config.yaml
hidden_size: 448
hidden_act: "tanh_gelu"
norm_place: "pre"
qk_norm: false
attn_scale: 0.125
tie_word_embeddings: true
parallel_block: false
init_std_o: 0.00323
beta2: 0.95
lr_head: 0.00758
max_grad_norm: 1.0
schedule: "wsd"
decay_fraction: 0.331
batch_tokens: 65536
max_steps: 4618
Each number is 128 + 24 x the weight over its row's rms, rounded and kept within 0 to 255. Layers, rows and columns count from 0. Numbers have three digits each. The size before them is the row's rms in percent of the matrix's.

# v: layer 6 attention value, 448x448, rms 0.109, rows 86-113, columns 224-335
# o: layer 6 attention output (transposed), 448x448, rms 0.103, rows 86-113, columns 224-335
v86 092:093113106130123097119133109130158121121129120114096139151135154097138100145130158128134147137099135068144111098065111126156142100092151118109104123103148119153162104152136214132147135145130144092158144113092098127152151084120106129175154158150092140120135187147143081148139126090150124197141124087135084130133089129148138097075140125089
o86 090:155134145153117122134141153124105132151117104142152115113128089159112131124103087141129144132137121182099154139173139103110115140174111123127136139116079112137103153134122035143109122101116091149142112150127160147099124178139171138103121115122191142124160066098120182112119123147105134107140128198113185144129165128125146166170117132181
v87 096:147135101119124106130120134106137144094139125184115155169103119117108122109108180142090114105129166139150093153156117109153088193119157133105103165106153129090078123125114103129115183115138150167107148080114177116118135084107159147133098141124150097120123111139108143116111140142134152097196131124129131143123158115145133096128161110179
o87 095:108137135153178130132143158148102158159126110100157107090126156122114141127107103143134143168153120128157123078156160162107179087141151113164155099151113113155173141146140148108121085116157131095131075139119111134117128168157108132149120114136063113138146136119156097150089144138143101126035132150158141134145116156146130158154086141132
v88 090:148163104144128099091083129153113136114145121192170155115138098133115121132084140164105118114156127142131134141098141089129135108132149126095155125111123130155150118105079124111117145144123135119113160079134142168100117100128066116075137138136094145105106108101111144115120132112120114136137142100166145160170091092094113131135091091130
o88 090:104112136123176150147153143131127142106095134065131126160149122142128147132172079102171115096153127121111151136128132171152140102126089127153092148146121134139116110131158114147147112081117118133111102150135112053135149158136163120174130134134144073150120160126120118136154134153141132101165110164083151115093146160179140126122096155126
v89 089:084155129103159102116123111100136118163136112104133167121105170124135126157141166140095126144133121109119116131126120115141173119194162126088077123159137113100149121146106143133157139112123085119082066170142155128148141085104121131123162154108101152092115138111122136109153166148122104160148138189143152143167146133118137171130147088112
o89 091:142109130134106144162140131150110121101100144109124107154186099114121119106144099166159181120144181113161140161157134112102103121093104124152159180088125102149090169140154121109079106144144157140139145109136110115140095147127141120114100097164142121175120124166159143144118098141120162093092137082126088102052124120140141095171100138128
v90 089:152156129088113102100184155160107112126086114136099154078147140169109157148130153157128174152154132134106100146161119118144088127106139112091187129122155143122101118151129124130148174101133120154149155117132114087130093132135143165141150162118141094120109111153123107106157139129169146142106142132143122163134129155127146114130163104130
o90 091:130120127208154152147119138107135142120160131142119098166100118060142100124128080131150121125074111134140157119101155145133150137170130131139092114135131098191152133116147105148125111106126126138089104158099123160129169142101121118120095082128091124136156145136122130144124105087101152120190099142114154071125126117140105151108103160144
v91 094:171167114121169121135111128190118145093142128124114115126103145128130116098137110130169081098108094139118131115078133152111129157118087146117117058162153131097134160098128200108146112122157106110162127138142083162121129155137081142151170111123125123168097153098180124176126132104125159080191125114113112116133136121091140132124101134122
o91 091:106100143137111113129147107083134148181103153167115129128174115136116104119121153147114124166119151102140103140160113114114140125159152126136152176098107141137119118159136056163109117105119152163127108101115143136095162128129165138125103158114128116075157134129108147079134172158139090134080149130112135136133096117165076137110138151116
v92 093:139129117144125128129115098200135110137133141142128143131140176115123116135127114127161110144112133080147124121134145112103127107152153144117085163116129126141122126108140123144102129148124096100156145130122145128137133112114126122095152157170107145128118143122187155118143081107129130095118116175141143113190127169121112122152171148143
o92 094:108110115122131153113146153140104159121143128126137119125110105139114116141138154160134128100142113149141153160116158094138129145105115087138193141148120172105152103144141103130161125113137154183073125133138120134136188147088121148171129097088176119133168137142090100169125206121145150109141143084106102111096138059126111135073121134102
v93 087:103121087148145135108155121133151139114093109132128132108126146073117122151079124077151168129178122122107127118081089148107137171080168137117103149097142158130133126124125115118117154134119129137154151131055134078102160103179098134103092145124091110122086100092143140124121135135149184163166172127130128128133105127146160170131098111091
o93 087:140145128109110166152133136127097111141131150108123086131139092134068130130148135145129090114105120138123131124137167134141129109158100128165184137130115112165124126154101138137105119115099107132095144095160124175159108137091143141121135087126113156135152144154112134148131192131105105086104153117119116106118088147113109095149138141149
v94 092:145126134153116121119163185126121171132150083149080127163105152151113141139140165111065088108127151130150138124164160096091148147149135112121155139104162133146159172095104114136137145128140119135124168146143172128114143148132145093126132125147097122105122123121141106126149081111131148099104114136102160076155129119158104145111123116134
o94 091:102187140099143141153088089122124095103135170134188104076145146118140131104132096126144162167151120128125121107122119157125094125117110153142103117129135143112108051161121133095144133129143101108133100100121121156125123115133125153155114093098143166132119165114130139142143153132114095159139120121150140173120132143132144133138109172129
v95 090:088149140148120113145116136127119133147123158145146154118113102089118154117137149132097137191185155128110131154163137119127102129130149101134147131128140183138165094163116155139134139110132126169120119110116157147125149110135084136128166121120115159101168150133101151163177080132127115133159140137140134117104136176126128155133133127123
o95 089:142127144123117118108098103132147153123149088105144111131133147160134135107100102148124082089095101120130132114086131128137121079113107126129086158164148079094078144095162113122114136115150128102123150137121123097093072133113144111112114158126112087167108076139140119079094144114135154121105132143128116141144090093130131109122125125123
v96 093:116135157143141110125095150158128133109134194116114091093129132142142145151130106142157117140079189109177118165147125150154118136111153138161157127131104115142170074139141132123132101114174122164151133134085129133159177111110180151163125151149144101131141123142120115127110147128124114132135114159125120102095135151134137098170118154132
o96 089:139169098145111179114167100117122138134129068136169153162102119147122152101095186129136090124167071148125148081104124133113112115144117148103130110165152133092095158100136131118121123164082134095130113120162134125094089114154121144095136142095119129141137127136142123126148132115144125154101135082141149172125117114110154145092115124113
v97 092:159146101135107139110168128063108122141100121136184118117116119120128137079193136104139138154146118145121115114128129143183100106144102110140134139121104154116123124095141148144135111132140119139080123101132122114174136139139158152129110148166140151088124133109125131107112156076100132145090117146133129103122168123166084162079147110147
o97 087:069110143120166093120079128175146121120160100103122130130122165167162085177100121152119115123155127087126154096128105111144132158125155109126090133101154113152087132135153138100088142160119137129154166102122151149108124115145108117105110118103148119172153129140144130159123084175144132116147135106148143165132075120129134118172109146099
v98 089:118120078111137109126113130157138171088153143134132172120134109107160078112100117103124137085137118117147124130136134134097106084156109113125163146135122122154105121106118107114123128096092098141134123147134140112129116170150084144121112141157108191133152126117122078135138111088124061127136118160094095089158101138042138115141124180155
o98 088:104146140123112101144149113100106106158106120097139101148124154145109165141141112156122107129093111171094146107128119092142171147098153156148108127127137143131147122144129141163112143154124158124146152093135111133107132108135160138131132143106146082125118103154134151116120135110149149102098144090201155133119111113221131131108133114117
v99 092:147118110126137133108127137092174121064165136122112122129136122096146176097115164107116114138151107133131136150091123129175161167155097164127136110108119135115164137128086128114141133131144159176193124115133102124122146115150103121121146178145147100165123126085160118112139131121120134092143108115129168131120125123127162120122105185165
o99 089:157149146131160148154129131170102168163148144077141142129104115138115129131120098128103154123112117137117134104149099117098093095086151107089122134127160112160103145126152136157142133112109104089078089153108156126123091118117151166110113109143124107126097182133119121124126110131154166171120128147136095106107138134103086135146123046124
v100 098:126137131123158103143143129123091122115106126192088132137173112115077151158122141113106107095139112165092155162164105126109151150086106126143138148103150117168147129114134133118149113127109155152135175121101098134125088178165087131143135102146114131151150149097110140140119108147096130144098144137153137138139130120183122096119081124148
o100 095:095138128121116162126138119118167145143099130098126113135088145156112095098125111114144125136150146120164122098113093142142080118167110129096113127144128159109106114173101154156121119140097093064118097114191145101126138064096159129130100176146141096096079114140129112121148133110146111110164127129109138132099092137093169133148133130110
v101 095:114127153082110127166106107109171097094139133106121169140114139109172109118133123097125119130082149141139119114139102133094123138140112165070132146141085119149111099111139135052110122137088127158140117144133084158140145143121127103123107136125094129107138148140104134153133139122124124133107101135126126149120148157131104150147130113114
o101 091:167100105175141142078164147152069145141140108163117106113122144147110125141132169154134123150154129109132119179109160111132172138109127119164142078105149120136123144117121131160138119107129122127129141094103189108132135145122141152140158130118151096137122099118134125129116108124108129154130167134149138150112112057120129119105112146132
v102 096:125096145195136131154137119111137130101151081154140180119143152111100153161145146120125114142139148113154128111105137126091120129147119115091145157137160149136095141125120115131081129109196142178131170110116134135095098154159137178113117128137147053120129157143158119123161146141121138139091088088110168104099142124079148133110122157071
o102 094:129122118071120126091137145135113109174129137113101097114107087124153159097091168130139127116117129163105144149145109139170154119123146132145150111114093111146186128167125125164122136134093110076133102132168150109126177108101091101142104141128123194127124101130091127138126118124150109104166159144159093163163116088157101159111127103192
v103 091:145157124156176106133153101114122101162124178125142139138114144123123114119174096126129136115115118123106149119137124125094134149166126149149118152196156109121167152171101169146098133097129138119149116120093148145146127132100158113127136125089121086106130168116166157146127127133106111147132123100126109152152080087104176107141122142109
o103 095:098126138127122147093131150152114162085132118118142149106119064124146146112128184121123124166157124124159129161110136125163143102107147135115145104089114141130104109062121091117150151154131128166114125114173128114103168119166076170100126160128124153107095087132092105134123114131153151131156108132168125073100174145118089151101110105148
v104 090:120150122145062137150132096144129112106097160124134144107151101087168149143148108156122118134137139128111106121153136161115162097160130145115159117111132152111163156138136135132171122148101108074139134134112112131115145128143105148110155089140149128107136120105117158125138145141121141161131151108174164128105204133102159154124137103141
o104 090:115102134111161089144128157123096174158144127158077100125117132173085138094120135121133154149097127135133120128120098077118153122098112087111101146153110128125089125136131132127106130098164122189131115092116127162136084155107147094147124143114102100121125136118140085100110132093119109094168141159104110136172094137143146111145131138157
v105 091:096124166128162137120111100137099135172156121101120191120107142167185116142168099112157123125145129117154152117145172113127180193110121067140127138155137150150138122090127141149087109139134122094114115126150144116128110128132124117115088116119129089125108105174138114091100113142134092126130157159110150098097146149084098114106163114155
o105 096:136116079113114137129140156128144088115098127141134092145161130104098122111142130140115155147112126132078122122095119114094145090136139180128100136117143103113118093163135117094150159101095109163119149155092094136107133127103092138159164119146155184109132119077139148153168127111124155160157089099132113165164140126140140131118117122126
v106 096:145129131126134113122170140125107130128143148109120099135103141127139141173151127148137159099087125130119163142095109103066106107110131130117140124141146131128169115124101144125113141145142110110167104129141115134103133114146094113127148149111141129130132086151122132185119136143156138154095108088158098110127131149130143136126105094141
o106 090:131119113097118133133086112100100110106125123137140116107138117142108126087151162127115110149155131112163122149180160138133141144134131152116106149099140105096074153125174127103157125121145161135087133121089128169137103136132174172112103129130082139156136152105137154097149117138097107135182168170130164159105116099143104144119118140134
v107 092:181115181097142091118066128128123107142074117126124144106104124112127193121146109142123142103112085129141150139129165168198162119128131135140124132150159128169124131110112134089153122113072104213100147089128095140108125127127122114141140127076095113135157153120126138144109161117134139137114140134147136148107127166104124106098110109120
o107 096:072144081147113110127165150126143117122154146111142122157167123160127123123097166122157128142131164139074126122123116082059125135144126138087151148120106137105113121160108125136111142158161136046135139168110151120124141119153141148150139120168133140129107116127139120109131098177131132145142152102142144147146114091187148143147147094175
v108 094:061129111092143142127143162094128114109134099148131128101129095145094107118112124096104145098162112136152084107201122121125144131144111131123103090135137109101115137123155125123136111113132111154134149131155139134136150152097134142113120130110117133087123140126113140107127159166154153139161115107127137120109124138166132139145115082095
o108 091:171122128138137113139123115134126097136112134119149132139148141090190172137135127138127127138085120120123152125068131134132126135136117129117125174121127166188132131121101122118121104164135144118134112121082140108123069105128099122115123095146129173140121098157134131111111096079097100126131184118127118149148123111163095123138141173162
v109 091:130147131149126188184140154151071124126133126116159132145144154115143150133108100114119106130140140103132168169119148100120104114146075103185139122179122140102148119140157118058102141156148117129133135131129111161167128142145149109162153136084141104131095095158102102140130148149086159095120108149125166182121132107110169142137115107171
o109 085:130107122156124106049109122122154118158149151166111102089130096135104108130110176104134174117112096158112131110129139137135135123133152158104114124112141098102124138125085137137140144117118166115140128123142115109095137102097113150110086149170099166134147157096141158123130123118174114171144145127119136053117125155129080141086141157083
v110 095:174128156144113126157121123136121125121134093146107138179159133146129140136100124116115131121121115148097083117152115141145150169131131133080124155140136132105090136139127163157161109158125147155122134142128102150172105098132115117123142100109176089122141119145124167117111134131128130136108082158106145137118121127173153115102170119144
o110 090:067130089095151158079133117141132114139118164132121093080088148095156125123135114111132100153136157116175116135094131159131127107122130141156153099128108159170165127068122131090149127104139141127136112162084175114113142100128149152129106128119074138120169100101151121123143134108155123091164189128142137134155139144098075143143119129097
v111 096:163097168099122122109133107120096157139141093081155152085161140116144109118138130164134144145163150160149115096106177089096163124091127118144146157143116101134131128131153109131102136127092113124159118135114070140152167157094125138121126147110111108087155137125125133140159127121133097093089122142103124135128074146122124163132125171111
o111 096:090115143113137127133109116119171106097132133137121095162123104123138139134085117096148136126107117116104156155130100126148110151165117130109108119115134139129094094093125146077151115129152145117106121122157167096091141091179120090140135104143129136150143105136106098091110106114164140137138156116123127129120211106128132077169108088115
v112 091:118099116113155135144184153099144122107087131150157117151129140143136195138107104096172108150133123126084140159146129144151167124100145147126120119125132155149110114129162087119121138089122141125104131135155150123143059166115153104123122133155163123112152135165132142098140142124144101157125120102117121135106122128096165146129184116158
o112 089:155117128147097154117083143153134124150172140137077127123125112110107090120123116143104173146103111152165077084120159131091109127135150143125170122139142094120171144108095158157117105151153137133136119122088097165111183101112124145143134127139107147107117128124118118151096131121119161100119114138110126098126153112131109099145132161120
v113 088:141141135153148129109133170099136115133132128131091180126131185145190143131135106122139110105135111115135078114144127123148129106109073143146146146135120095104148171152130114126127166171129113117176100163092116126168162165114122131131121132130149171134154121095127137109132131106173120144077133141157161116169139169147134101103153142086
o113 089:115156153130118121099146099168097125137108124147152114154115107100117118147131169120123129144109117120143185153122135121112167140153160128111119138126145162115129073110107117119132116147124149165093147110150129129107093116146150107156120092137121134102100143156124143136110147122117112090166118119139116160054080072148118157154115113189